From a checkpoint of a small transformer trained on Wikipedia.
Training: a variant of SOAP for these matrices, 394M tokens.
Each number is 500 + 50 x the weight over its row's rms, rounded and kept within 0 to 999. Layers, rows and columns count from 0. Numbers have three digits each. The size before them is the row's rms in percent of the matrix's.

# up: layer 2 MLP up, 1280x320, rms 0.124, rows 563-662, columns 0-63
# down: layer 2 MLP down (transposed), 1280x320, rms 0.107, rows 563-662, columns 0-63
up563 096:563582473549471483484543518479474490496432455488473531412511593548480514501479578473535430597370435438449488528593540481495385509487462576470526514550441455400552477620539491516485504550401593
down563 097:429414502433482514476447601431468401458463430546430532521516466444530545536495610451502500465468555471513413595505492476565577500520432480564467462512505533521485556509577524457567444436602474
up564 097:484464508559530478491543496454531492477443571542509461493559444373391582486529510484486591526506482518605477505512474510526530529377446422494499529443478470518463574514570386503515491573510414
down564 098:568580478499483463570421535483528501553506480490508531446601534558517471421540657518424502471520564538418524541518390517550549469515477513515519384479523482406442454543449534414519527497543536
up565 102:518543531512501494491418486531510499567503397473551508496461537470458574494413487522479409495636507582527460404520465439516494518502475537550552494415486565494432566524571424520621466432403451
down565 107:533609512550535601556483481506501565525449541513539467461496556532471558459504439601506519584352547480532437630519468485517426566462565511475540523550485462510425508468483477530531529492487583
up566 096:484534463480492404530439430476532501460468593423397480473499477534551484525486546449508572390489509567485535553477330506541414537402506495609481533425483549556498571575536486549531521463532567
down566 096:413529434491480470467551473491520530523505508530483583489494520492480537506483482518606523438466425422547483426369473554515597612548535562499532504524435485493544446537487510457474459644503470
up567 097:488546559511520528552497530457413430513542479579555517455477453449558505513512391545485542437424501468477515421462482540519449483471411513449555513534519494532510498542541455355551414502471566
down567 092:506496493535552496574470549401573505542409504377526462542482509439550519480544559572447467456477531509474532406516588492541568502460508418532435527528495486437545510510474538544461530515507506
up568 102:500508440546576458459515492532504474461547538478516496487496516498540423496447493476652505483428581461535473471547511519471546522436562495513450417446430540515457490426500561473546487558445498
down568 103:541542442459461421437487480529511457524544525538409623447481420413571586452516488549515601573602563387525541565561372519568537512460447534462505520515424534560498489439510563467465497457510493
up569 094:404578422424470465523449477487447504458536576419457500505578413524567493451468466634507470522493478515499545444542502590463478491452526462482539477492463562390478564484478462568432426529462603
down569 097:509485523445480546518571484443478483453463442516471464526472512537506593452462509421476576570651627445557503533415537652510489549479520456417555426586468431535438401514541485455504501507485403
up570 093:518496553483480507498486526527404527550494523414403559441459507511607488505427473454589498413513479412538458546468526423480537456564487474508547485482492533512523496541563487540557508570406445
down570 093:421527481533526521465534420498607549492592548508469591533460498418479528504459513465565546497577590489503511549442575538491548502416452473557465503497480533536596497529440500468440459506629540
up571 111:338508543503551500559464450421518447454559486510464519569490558522404537418563490433509433564469503458530502578507521497486469498541489571558501451468477554503483467431473528567442440543455453
down571 120:444623522492448433621539528496505426558563463476538532518420607461451421502439547541501488463467465618502465535451479478488465504483422442507510539537418483508548628481527490481575465468522490
up572 106:407524354523550635497495521398549507482529489421495448549492507441435456579439495547495521487582434507654510472579460487602562487436587526513442559528470583429481486613578494467513476470490543
down572 114:390513546483485582427502429486475466562478496543490366529464545541514511523459564404334483500567512516602475491570449549573600524488453500454481473563425519457542485549486484514525440429536431
up573 104:495484484481518544551495476432528456505513506465450528472556532530560519384571461542587543562534497412517491477523464471495502458498464562510455564486562581535437566542393499548502447590493582
down573 105:507522493529461473473540385494492497531478440552474517510599502542552438554532473538547622531569528476527544531489549546473501511473479452575499614548453423483443479538539445465487474505492487
up574 088:522489544507488507456432501506553486486494529568640503437491533389414446465522432462537468520480556501546497569511449441424491473516399563514450433501444529487543443418515501453545404551512489
down574 087:502519577506491457507654492524452501545524496497371529548546473553506492526477557560496507410515566572463451455500598524435462493535513419466526526443506560472524609501508532504466552483531572
up575 104:456562558418500484528494465602559527518509504545549542582466515487496486584520498532590584415530537562498471549541468528409423519495522545457437500436444418439449404493468506446505402387575383
down575 105:408484441415489459481594524436536548420505550492499490484572449534569505549460600555474450524507495353540596526437471453484579487464531475452537514539532460511469588391506479357472564563398567
up576 108:547493500503491559461491455439550503510481432446546494512482492471485583440549437527542481529485520432482560489570458566487446545529562462500444473558528461430527567610552431517508489380470498
down576 112:455518430425502459544482495493486606481425485473507457512535497547463497436468501596565466543507523508569507532506481495400443496470509483466539479508410530509471431588582439531547540402409537
up577 102:560617489485583504453499458618477493621469420500486570444401536436485619528491516505577481456531499504465479561471509519488474528456560492516546458476402466465384551480473518484454517413525430
down577 100:519511560425507536510503424450503415549513566524531583465396511506519533538552434467501494475531467517436444563417525512504503536516536533436624518458541486517500558503490512467510599518575635
up578 095:498516507526500541512548437503469526543533499443556517523483542552446511453458521451589478586452538428382436432540453489435473383464464530382473557430522494516533445528504488475444477554547539
down578 098:438512538501464500467548448535434543455545509404474568523517477558477419485496470496397493474417480516497408463592442581672491580587428468520459398506548521505485534515459425494482455445401510
up579 097:437483514550514560436462512438507480474528446583514522500477529473527519459542525577523530486553476631448543451461538573465486462451475624472433612447392411404420508410536483499514524581523580
down579 098:583459521410581417444486487464578595434423539438538527545548453467494496504483504528481466633564493540505587518359499589455483481488434468585429465575460584386493476465561473536501516525536556
up580 104:522492505468470409489436500577526506523522468450448490617540565542435499506495507523572475501468531374528535519532478496434579509452444468479577432561461523423530505485566497489553387523446525
down580 108:526570529470414509498493521455535389446477645530517437514534535541489528556424546517552536447531506499479495413541447469502584494508581537475453503450552432508504465416590385525501458481560442
up581 101:512504466533512434548470536528483497516496495547518590524516526410520401548489467568413546446444481517440508546452495455480538500430588538540412477522524365595448492469492554520487498492528464
down581 106:502549549473448546363498430461439581622471485534541539458568547405587525564494502530515511490482444572511506440506497439505602540507552569411435444506468468461437596455461376536565539517560462
up582 098:456509523457573446519494534519533476610476477460469491474556472639472609461516566552483511515487539492647455371473534473427503585518509471412513475442441496509481408512491491580422543450436473
down582 098:505471534492509582483488488515508486434483415467479498599568598512410417446532513500542458405491529482447492531576562584494493554521430574448527565573469556517419526547485568486505431455459480
up583 110:512461450506567400509471474472476461572512532559485502546520513445565669505457410486478552405514502456507515539537547535507489503524494517440565553529481536398556477455508484462552522513410509
down583 118:434562490553484588551553487447573502521548464550523508603541523417480601408483492431486478479463491496497412472390537463409486489449427559409523431538462464459511505523515480411501483414433496
up584 103:528580495473484444470545386478463552482499499528477569613475528514500470506571518551522499521517565514473516456481503444453519587384459531538521420460483511489568442515469674484603509468491445
down584 105:482497518469513532457583502502473542401473569521575470554465504528490504451514498445513507469503617523543534530512429467516488528461500509588525526470528538556492519525588539377511413550464486
up585 093:487489465454497578469460454496497497549510538473648486527437480476598506526521470467536529502529491435506512467455478502546503469408521550508494543529482590508536650476474468435403473575499453
down585 094:560463492448525446546596486442433583430512469541495583496507482555529488583627520498485530468484448405503488436432551437643487438530523421555482492549492523414511551485502517435510524463580470
up586 100:487510526421514408496465488466476543512463425443472483425510619415568505524478467503508469456458601539539474533552544475457524555459419477543532503494579513494425428599499497470479437563453423
down586 099:473542416574548464509458527525508428517452460510511448543508485415553528461481424549517523545526425524396542601550612441502549503507510538461522401504457469479471604550517505501523532444522502
up587 100:545529456554433594528386508456541465535637551511549520510494618505386477493489394523532580466523479497461395450487579548467456450474435550500414543437399425493463422574433494522450518590417444
down587 096:467396551447485501486542476474488448425483503650422568522506433363569478474556528456556514512582467448450578559492522536510491517388448423473449430517572463505573504433594493445488434503513567
up588 101:523456535507448452517478572396426500541462421488539547440465458489452501520554517552490521419535539517460511582520477543507442463460472541496523537480408494548442447472509349553530478463422493
down588 103:441615468537554510573531592541574530494444551485493453518424508500472562441485471589530557523449505426471537555515564490526507505406602436447527551514492529525493515488538451539525598490449577
up589 098:451445529463493534516466502553530599572568497528513498420522454545553520535544499470460534505515507512467538510498530495592527488569535447463499500513496412496519489539582563500503435525618514
down589 097:526474552458484434526513526391554510527516528487409443514505532476533489495441431499416545471534532496419422434506534483540499413602527475521481474569528555541440515546424477457436533512556538
up590 098:476402503409486512522487580530500508554489580517558532471568550551618470500487556522464483421489448504535509555473503458497457519544526488518429510568594506520440488519533531565475446531483540
down590 092:453549508576549472488477484437487479576447487502520518511488550489563521511589478543454543523404579563417428531455497500368542590505541550413470540534414552478503464510457553621524468489411567
up591 102:479543476574519474483514505473551565505564538595392533478489443511447634511484514548569511482463440473464467566522597460532491555468420471514523584501556508498558434526535335518550463443537579
down591 101:469507483519523552431589512529484475503381483565469542512601542449455445522419533478422524492488413466464517503541477535561509452394502514477428494522541516524468504489507560510575602516453448
up592 106:397437478501417523541513472525502447463470525415392468537394551471474522444526595561570544535421485474546519519493426573497530500520423469481462492492525485450488483600546577615511539472572597
down592 108:471492471444558475502456465458552453477438498592509445523435470392531567514525479531609486565403524485477483465447465519537499491565436486484485455419507501498493467487525525551385519407413501
up593 103:502579516530516448507470495487532541578498425607414392493516508489523526536482558536445583412443504532474520462516449629507434460509454468509409519464427476447476459468534445489483519590438555
down593 100:516520534384515506526531574505513492582496501492460490654529481451472412438519499475500444573516553489485558426393491476485527516457493484542548506573524560501517441471551338427485433488534512
up594 108:473512461491525566538502527572503518579564501485437483442510417549561434510444500564498510503348544569450606501448545457435520402486499519551511479561472485461530497491497504434425473494577459
down594 101:515581474550565484509566542536494516514532526563556452433432490527480504535423526471411551467413493515482524515535467413522433439518536493493510524396581579577497514549538467542511509447511504
up595 096:454532508473487500623543593576567480439509443383569516415479581487637484526495462532503488397488526489525424638538561493542558521517594465562464554544512526583501564532514533572539522531514610
down595 094:478480527484452579422464476399557511507457582500582451509550559513497594529576427534426583488468566421464516418456416487434456542512606534467519506474421455477480401460411530602558528501465540
up596 099:449560481442574531519496470532612393563495548542454513485467440528496569522548514556518555524558544481504493574563409466520488524547576442474550480456537524504482428548455471570548497548497568
down596 098:549513420515529577458594542487460533519508502379482414412479435494532403482575567487475434525581402525478518424569518507471537471547461475442606555493452474383486567509550442527581491508488490
up597 103:506528443457455524502466543506522489544512518471556501471485443523573463488512438480517408353481540425515478518567526514495512591420506603510469548533586416499430452394448496439474497483439495
down597 111:533536571560528507512515530489492488474506531463457471582438486538621440514558446405418388480451476429501515464527461569520481460426524455517533493541564497481465524415427527431564469524448507
up598 101:575457477426492520571477499551437478501478542477491496526387534558625534506416494484606537549407511569428541603578454446507545533464505482540573516511480439510416508549545478476382573485516435
down598 100:487521517515502464530445370413525556516454595474616495551497496464440485480469457459482446540454452524436494505592431533527497506526468442502468464469559577488516603493513503589441599521487484
up599 099:510467440446512528406452591492531543533460619649551590588474469521467495494463509453489464541496554488513487385467493540494496454535511548417504471506444454540501468474578560517541470514582398
down599 092:421467460550499468395373449566477516505529532544504516453519480490545552508527537558487492461510537484486449486543465596583493451433473461555473412512668396468589411605580414484446515499520501
up600 113:522493413509558585517529530604462550496507552413482434531501426487529467480510517502498560494543589459448496509557413434476467574413613508514457575491492454462515520483494514480430431417564495
down600 110:493529556537483547529660463517574546523494461598466522492549508464539484502441472466548450477453504459536507533483488450492500461493587529510560425430453494528542564553462438407548479450549561
up601 096:479431499397469487533508552470446529543468469475509440544392467457417536433610441477499473471569427539544522533476470565530461553453451435408405512519519396497433439455443503540471575559564466
down601 095:455501455459500469534541413518484476408464538426575605512484572512483496566631501500488549434496464620450500498399488448541546483530513490581491514518521487529479564504543411517564517446487480
up602 098:503539572499521458455500490428435450430532547433526535495480530479497470451506488468534544434580490500505503434535494452452570506397564443402536500498414423529498468525457473496504433499495513
down602 091:476517488522542477525447537507510502532489456531475510488546538522557539512484545589476553454493577426521433516480462538456494411541559520479521477579555510543546441520502543533544468537504457
up603 098:480501542481402473445509498569563507570500572521548483438518547482478533492548497581441499472415492440517512579577607463481571527616438478483437505534511495469589525519426514543526519543480547
down603 103:444593507505510470451565551605472588458454451470541434560458514554514397528509515483519562455487467575474517478449551470533435508530483507615593416447490453591411565497571504481574463464511507
up604 098:473515464495496432532471426558533512509434540498578500432460578538491534521500416489524568497417510502567465445460620560658482545445386522551424495541492498484421420472513518398512446478455563
down604 095:456480435530510431565521486424545522488593464606483542565473407514599479442567527516514480474532494531538510589484589435472524465472540486522577436475460562457572548579421472449510467571479575
up605 101:529441491430533510430475421557574592468502436654474494451403449500507482602464601460485499515589575554487472520571487441514515446546467477517508577409587502469524521462577413525522491463527492
down605 104:505497523485479505558512480534515589624444469456522572559464483528394455425476432497452519539492517582465467522560527488487486480549596416535499596507494561454450419485438455499492484452475481
up606 107:525471626569413483550527529572536540427497630508499586433496475498402516411461559452613592440625466510516459488506570516453546607581529538497601525509421429532527440464510509503555449468489580
down606 105:534488558524484496442407541535559510456505494549461557568550444538543545599460522538594493507533481504497482506501517610528430479397487515552573463536496539521515510528481547511424549502427480
up607 097:457500467461532490492599532523496450593454488530492522573522500521499492637501464521486533507416443532433513590523504526542482586505469456568566465427463487502434479416388486456541545551562494
down607 100:512415430463538480532581529422540437521485445372509467463507441508542538588632499479475499376526498515563470621509514494565629544583530476591536471520489624534519517489466480449496425510493479
up608 100:356440573458529519413402524495520523460450497494553501502553561452442487525533479552503534535536520533545502529486443412482559581512517536464415523539514521511484456504483577444499517545520554
down608 100:446502546519487518543584455517462543532452456503516470469552487493613512565456574494562547485438505522508513532479478493480432438505504460453638458591525452465511621525523419454546599577521488
up609 103:473522512413502592528469455480488530522559415548482544517510478565463548657495560440564522494456454432494512469456526487458476466459470447394381480480453498573494522511534541548602458535513446
down609 101:553451495461485463524470613494565476467484505535443594417561512536537509473539439483419422525492559636466461551457520514579403484539473484638539514543482510422438480518439524496520460554519546
up610 099:464548473482527589550566542455559471594547574470474373480501362452489507425469562462512470517474525492485545538461504475497611569353552573456472495511425405494527511501548486433520490495492465
down610 102:480447509541550411545420493549483550421469572498523527537446522499556391554431536506471491425504543458422446451530522486481501448529513459542565424469575460437487567506549531468525472502414443
up611 102:553496504480493360519488463532473533583464501462532423365518509524467513444421465528551492513541522474518584566450596542514453436454439582520596558463502478516475473422357484459614413472432460
down611 098:534480471472467622539537524456475587415447562520530537498535437488378404517606468507429441407500475469463373551431552517538403543489490498451453392480526417586480478462449466442490522460476474
up612 100:524528470508431396590473482517615517466553500597491522451586488483537519388513626523525547528501527576584550411576507536476571445504399512437542507485417542445540450447441390497507549424573533
down612 096:502525567480498435514427440495627452545496584579549451485555509526533519489508546491554528549462514508447480500452528567535546573500557525482477450539504437575455460451464446553570498434392544
up613 095:437478495441563556465439521496487460503509459452430479537504494554488537549611461555451465598496481388472538400511305553479514455493520507454529540544497492585492386517539569589535486573545489
down613 101:577505470487549477559542510561562461552664499559432481522543500546518513519477533525535458433466491566483488495409550484493565478551432489520517519483499468467480502558527504610543475519485500
up614 106:459599502500529457508536481467479537486441426459464510480477591538523476482565447471535472546582622538452448400524484502489476520440546489496541461560608566509556505499459523478622480475513486
down614 098:490520485488501536532542526534416454489415476482539525446447471598564577501434483518509488432527538480467543432520473445454492491478527550534530358542478549417502488500477512558485501477479453
up615 091:547610484543492535434566455538504519489486541548441540505473505557422590536445568468476586508569544535388492443510530541445477456609423511538477621509553518547565537522453501509465558456509517
down615 093:521482528537550521568574563527504618459570471555458502452559474464492561517513503531489429527563534541545376583439664545411461476504519539505494448607550436504563508578473537464488439492556542
up616 101:462443428467490502589468504519463411451497446494488476595605501474547528424518401486472525557535529491531448563500476502350446625523430523535538519441535515573509407430441588620509507414552495
down616 098:491550427537468542378609514509535563479551497530614493560445419440550397489549567473570536421529551562410486499495498462511588560449532490490478453574423478562571536433437498541517391501541461
up617 103:457512478453595480459464485422539617490528496478479486513513509468438488497489441548517526505509497473454454484411464453476485432485459547484448413553489510609640515525463499613455540491538426
down617 106:507569552479439553534494488514502542533463476515494448429593430512387451525431525493509488515496536588517510523561463598513516505476454435544536478530472515439515581531551462597574555439493512
up618 096:497491569467497470486356514446464448411548467454517375511430487559507453437451552467535537432487344443494491407470494484526578477481465496531521486531464555462463470534548439426484460462593438
down618 100:567514523482422472519489505456386534455533487445430446564498544545480456490486575555443583476505534478520422500590510498545490484536505506538491542717456545505526557486471459554381491516522529
up619 093:515524493419562559501503559500525583432466561530453529521439502539483532478512534514663568528439505432456537587563377417530503453543486487492483532535451555554460485431540504487506518441430367
down619 098:465562597425437579493485572523516552420524534550465511581492430506463483507446486422452464471507454525475416502597528465576502553490500529515478476456536475410483501487459433575570486483484498
up620 100:547544546549492518506500526438474511494487496389449452444407525566510396439562457529546499503492513497469590502458530537417506432546536496432580474525522555465561511505444535512553438507558452
down620 101:524527561535452524461598486541519447440459600489523474572441445454488497466459457480517502531480590578515500495486472523450484560599558529471517510476549501557428475511480440597543536598479534
up621 099:513503521542574505507426402521482562506547564580479518446554448524526468582472480487528535520387569451497509482530549509470501474477448439451499449515475506462499456451628513505599423527452494
down621 094:544553447473538415567474480501447511486415549533525535465513522411496487495601524449505508511458411496418413566505538471512557516427411366499478523513469406474493503485421523438436574564480468
up622 098:522412476538586568461535483530524518595506462434509453459393524531505515486492485510546557550443594421544476512545558530558511564533510554475462574508444407475503583469466552561454396532576522
down622 103:532474551553527556555531486401476499490400455500440564550505584507464518478586460386488425451581455524489469499508497506504420579507574429434552521468435549562528509621522514490530574390502501
up623 097:471502442516540531463552505501545545469459591549479468529467456502416509468516475480508526524497551523533525515448466450494471428502491534502511597461504558567524573476407472534459474571492462
down623 091:574541565476476454525513546503508534525518425506494506519531451573473497572568464497551480431497485438550490475519403517482422480595490461501431533523513471530567425538460509341487460626451486
up624 103:514506511479415400458420490531452454571620395464460584541414520590478551549515523492524544491440578424463540549545590505538581632477457496542436441474587445547451528495562520542536488508544522
down624 099:495567573512424483442574397451479490507449525511590564507523485383506522483464490445507529425520534534486484522463489484546544487485524486511460504537593554462480560549524463506536561437414549
up625 102:450554555516488469586462544527486477451452518546511582510552542521369496432507557523567535512428522598555571495521532456457530438458530502430521563502480474507561533521612581474584493405385530
down625 099:397379507587508502426529476545465419502490507525455413552494482449513458485446478496506542450487432502477490578542457594494535537518497473587581477449500557437397504456397439429376477540467539
up626 101:483565481559541432500447592498460524492489518354535499534561459517532558500515487568496445538584550491379535541527442450438509455536537496520522582583525487494532519530495462386508515510467494
down626 099:491489525509487487509564522547528522545503467633545456458487446483550519454441446577494493480487459479542398441609531504456456491557586504459479469497495462503519529526508657473561538427582424
up627 102:517517575581566525490470573513503461512485432496531499583429572521457515484491439508507518435484468481464477524538533453511489366445368392588431445496510511538578573501493545398508527438480457
down627 095:478546540511479483417485430501398494548528480601536369488548465560489518525512483566586536536566404496532467457612503482523476472486439502551540547482439540561466479544542577541502573555485658
up628 096:452546449469458443564449559492532512468512536605534408382489505582545492453536500473442491482481562504486550436510498568549563479487450513579454623445500423510509582459463504474536416559559525
down628 097:512537521601492448538575397492457549555449518460508561524467563579485470511514395494516462412583501550464510499390501558610513462490643483500537509522505439494541458487465570585465551510534468
up629 095:495524593586469505478448479493492433493459482500509509412567521584470513418468478443470502502503602449573501591475443518517457499343426498521411458548595573588436548422562444461470452541548486
down629 095:445459477507521500563550466553452481515488521528516467512390478454470473513525492585474572459578509472386462545473507556428533521525576571436553549384444453489523535471489538535456434389515494
up630 098:411462483469503534370399478381492557525484612487545399510516474677569492521469481527564591576510553485366589561545476553536472435454461516425432459437476590434437518395493410605501503482482514
down630 101:547547535457448425520532458520523499484414473467447452529477388510583483558523494384538543462548499513559456542472544458498499477480549434472629517541452465470532466512518609440487454509483541
up631 103:387458514535535481454510535525435576486465437440450506570463600577528573523519451523480485515526530410473498430502586570535546564495457462497501459511504536492557577474497443459527521503477525
down631 096:561475488462552463448512478513506542465455509492607506498474520458383410472467412458553526451541527548468474424506531471574522526519475452490585495426432547487478493534478447493599588518436595
up632 102:499534476562423532484506465417510558508501523515542498528564488616501482565487473472507489518440524459471484466502504481472537555525518424560510493392468563438520561555459394481411555493465556
down632 106:602472486442561454580489448543512558517508507525440510469485446443519476484529469540457491581526424394506536486430532456466519434472386464444605482473456547485495570485506459500559583503533520
up633 097:612410412454559547519530448500522548567458409387522511494488516507500471457427472495519494488523457500459578475503575432550501530386547551522465461619442539525468492539401448547466481462515451
down633 095:477589503547585521504475537467502485486462560491605493433434566521518503487643417557440564526394457527513478401447515489429455517522618465430532547500397522479483523567527574635449583498443511
up634 095:539434534505534551554518517408404527527525544518498459452543469413540509543489563509541526441471512477444484449547518514458451517581475599540501482482462491430515484504549498489584492466552504
down634 093:471562520470511592556611551494509491477472497541555510612497510571472468469511501481530530561565463496391473627497529527545558598473453478539451478414492513509581541468509540519537493488443385
up635 100:463537589556442559514547488548427510587438488511466491481504501471389468503421553476513481475516479503354489459512455442598496527424432451471441439467476510521609504569539525460453541470471500
down635 107:590536567471463491489576469485568486456475512407611589616528534418534545558416516465556523530501454424439545409593477545438520482462449506502489537436546544533545496445463463485461453396513536
up636 102:568526558594505536525484506470494550470546487518520528553547538544477485454516532585430411448532531505636501515518508510429418511563503493448527544484478517480581428466408488530504502388477513
down636 099:435528484603390401474420457512472553540427489401495509503443494370567471493465493509498528453440507526463427490518480545571480427535449468564445436512442501607514530374518419452585496456576527
up637 109:462548492547540555497526448549514534495486492520417475580453515597465525434502541448531513486415531472522585494460499503549501471496424540432496569559521511588563477482409593521486528377524424
down637 098:578577514454533534398508420508538415560597488442484542451559495499425519515472432488480433470462504526533495524539520363507488582502538504525381502520488564544427527453535489527526477441492551
up638 101:478523458524460493559483522509471479382504487422586593546568598452423543436534491540486524525575484513523582546516468455376421494465543526463460491500545450520475479494475481487545533464491557
down638 105:456585437522564530585582477530450481555438487540579536576473480538561499523598437568551520425482511490517533584512370477443535474418573444525465439409408465628588537536515517525496497498481517
up639 104:552580495566576491491470516587504552478490495525439479472462552488602583520502420549492564472416430571542542496460525551486462496561498496481473444458553536524455477433493525450512515506524529
down639 102:562611458521516552497476556529577490422560522535563444479488431496495436409549510390537483593449533537439540491559551490486499454490596486538492598484456481494520436537460504522511561515497493
up640 098:559488487505502391499643535465471571469488481461612535490525451557535487535481459458521518569494434559521470548572471464535459457557487573496515523425477585531574434548518534572506520408455526
down640 099:488475514505463428520483492548507504471539421455456545486500462507492466477584563480505460444560484555602506595577448483434476513523446491533423520626535575457584469474506470473495484552487492
up641 104:517651551511466500473461410524399470480482507554401450502450587522490524561538520496495563519585489493420474430490465383479475458501525570606524475482480468466537477423437518524526482448594499
down641 103:551488450558413476435517502497470510535461514388469513473521501495478500596428467549521465520595586504562444547536501417485502515593505439531462541549484526467528483553501532435398477549514503
up642 101:553534488564460538499567587573514534564502471455480498534512508482579410504364489506520558517486398427480509459550562477552505444493466551570550553636514523465496539492548447421413437469458487
down642 102:527452362490531432439463510414563495489475453533500480547474496553541544410573379468463420437525452631555535543509495467555478518562467500481506458493419555516532519492442437456426523518519500
up643 097:505441557554422502533579411476514449524535489567472520501551450473510576465501559549501449550442526482457517501560505517492507563537591442451416574479467483495438511510517468436538416503471509
down643 097:565516541505580483474461385452567435492488472424492591476591552489452381475428509460531368461467522478429475535398463512502522455463470498568528475512614505522429531470523464478568500484392458
up644 100:480578392577568537476463489454474529544518560656571550530529508470447517533478524478439487414502499454481523479514464497515529496467584481556454504505497453502475531465549444561501396530394527
down644 098:456473532462493518442570532504525402423419559411518434543453452477556515624530542536476471503555495445343490545463496529527664513474429411567579508481524467374541505502507571445548490538600529
up645 095:592447479484436520535517546537459489420565538500448602441572524502433577488473446558514462521477470458611553557520436512458545535599543513425480488519474607538611531598535452549540495377499434
down645 091:409430547501469517507425497506510480542652502527513440460625531448513504555409437487500511460429519569524522511468461486622512505514504462491452541516596534415473429503524459418530472540382532
up646 099:481486475522423461501475389431474510470550434489459497486601627428466496566477510462540511470487494601385537517531474541532546469570574535543466525502515489472502486510418527524569429466453478
down646 096:524514458429421531503582477501521523419496558528437457475443428494547534450533469602493496478440490423499461598493561443463510429482355455481509503507553526418524444490526500430553493518587451
up647 099:448475563480493474491552472505520488467464492515427575606506520398497567441401525408479563522512485445633478511514469377450507536477501550494519519436455513460508549581583444449396622443399553
down647 094:563510491522466551550564467572509604517512358455485553478488499545521382550411523553560443517539459463558546568469424564435385463491523598473552527547477527497512623476456587556510500553580542
up648 111:391440616421491459465534497519459449529453441496482458548527516492504457499550559460492425435516505497471439479453477511502528500478489485536553573512600516513562552478432507590440493430501496
down648 104:502470501450481437422459524391483502470523503462500498571511560525588519532506529527479528441384483472385502466472496570490549428511510488464584532565583604556496525477627513628502523490482553
up649 107:441470584595429546427437461497481432468463434472410447496564494492599610565492429463553599541520574591579563482572385504390496507533484521425503430396473513539524503384496518529530456473496466
down649 102:456505436496485493457492455502561478452435487502476526432511420435485501533530381450518522531509570490442615517455371439457547412566427532556481535559362393493520543496523478562547485512496547
up650 103:504535479508498428427475617507536518565459442462470565541388508426527550651475503546491546469516440431523452528553547510556504575469475576484506495421453486531520453509497539487475380483489553
down650 104:537501401545540511485444531551507582498459498500610504460562410521522410481500551419422496434520474567561514636440507480462565540581489508535499528490512543490553470489467399442496509486474552
up651 105:447492475497440506495498507518429546508541416467453443576412526576567485460546548513410527558464492420507461497524497500580517538417476592419429577495504543515498514575495443460451551514507513
down651 101:505581527453585485500452518433466442488499531456540427469468440471511476440512557440479550526599538541445458508485464439469512522597495508501541465528487433502499553516542491649479500477445502
up652 099:509476479513481594553479418566459487545502459418463475482497555502472597525465440417497493534475546511419469520508526546521529502525445495486466458481419511501426544481547543487506518570617531
down652 097:530466581547661436534494537431486534465442653463517512478534483555532424531500458517565506486473543433399408522474455532445577477592450479389492517489448462543634584509456445526534433525553537
up653 102:444490516571488541554484524585433401453490536387486573527437537531463508469486478490514471445439483536434536493497468483470559560495530507443547482517452508412419444530510528518517467510503458
down653 102:381397513451388482498456467482570456520523520569460578559527445488473467479509451500589471474508515565471512459471443490476469541445434459524543534484608554498471487519507417479432498522493494
up654 097:458435480487460426520501438473491455532493510490477493556477511517517496382458515530527477508507458496534445481451422515496441571484461492501393477504401484537560458566506499509492486446505612
down654 097:494554528445581512426447472419501464506489522537552503530509500516516481557510584434528507583509493486487529482560472478427446443460421495489501507588439479569454506530512551559462512496421537
up655 095:527406443521551550543441526492508526453469497447557509513485461559464459528429528487604530440549451427453517420558563456453397486535518487441557549519494538602436455512485527488487464490541497
down655 102:530546469522478487473448580469582411416479525443495449458529447442497498496463580446521471459551513426486343494543586554536575435516396483510435461478446527586418546493456429618429476514497539
up656 097:540508493610527470481405425450443562530407530461527428568514463513480444662411495431463482483549457535456551524528480491436508463459519500488433492491458578490498510460540535405448458535550468
down656 098:526526506502541510485543508542538518458514444547415451470562507499430451462589472504560529497467562576489395512430536459444513508527486460494567447648510571537516485491542532632472410493476470
up657 100:434531514558471450457506549567541562500524468454470562500518421452494475587467436568482534495445641470501454474466439514488547485566491500454575548444542400519476494450583503517554569516526421
down657 097:457423517505485481399486510544529471580462484414534526513495555537493499496488440473475481505448478511486545483626467438541481467502528463586531472539494524424484551581542472493547534407434549
up658 106:550435473535521454524497511551485491514522359406404537465552481491579555432464503491530454495516547468470423554465535528471522556487485532416512428522532462491476498619470470478451595588508523
down658 101:571540495538482512454506462496479450542464500583559518480549544536497503450484404486506439477494452544462544404625449483485461467519526517522542497486514536446415605554499574479508557414492447
up659 092:485552532536548545443423520437533470452459465509656566412491495455523570587485535514547424497620483480535480541525394501466453469492528554400545598495546391568530480517495431599537459508438438
down659 095:439444475499532506510526487457541532504499462421498513520460446509476468501510566519483498504507483435538553539438493495429467482553460505418423431534510539516511495492649568507530517507481489
up660 099:516436499516497437645540532532516524514467501430499468504546493518474500426428503515483488551452465450568496441471508629564527493458528526442576468528495467408530496433472524575436537500530523
down660 100:533470557451545451477438515377527511533526468577563438456526517476462442565499523455470489454567528522486436486535494508472366428519435561472537504506454502434507474462516535538552465441517378
up661 101:485390446359596547444493471461477472578532550623476577589474533494458550524540455428551548467508417450574479533520525482494472472437474445490494554500511518443488558456567496553460468410451496
down661 096:572500504509581468470574486460539503484519514542487514516335468496581441478484570500489486536454483465472603396588513461572582488433447554469488545546552466552586478530435526524554449401361496
up662 098:484503422501491506431566480537475526520479553437449603477468560476537551545587531519515458555512504459465554486466481460420509496526454543454540487498455405444471537506513449448411530604516536
down662 096:525510494445537558454460483319530584529432585521441512478487521466468454464573516490507493499465524483502517505522567454591425632419560478591528551413534446513499549509437459506543549602516404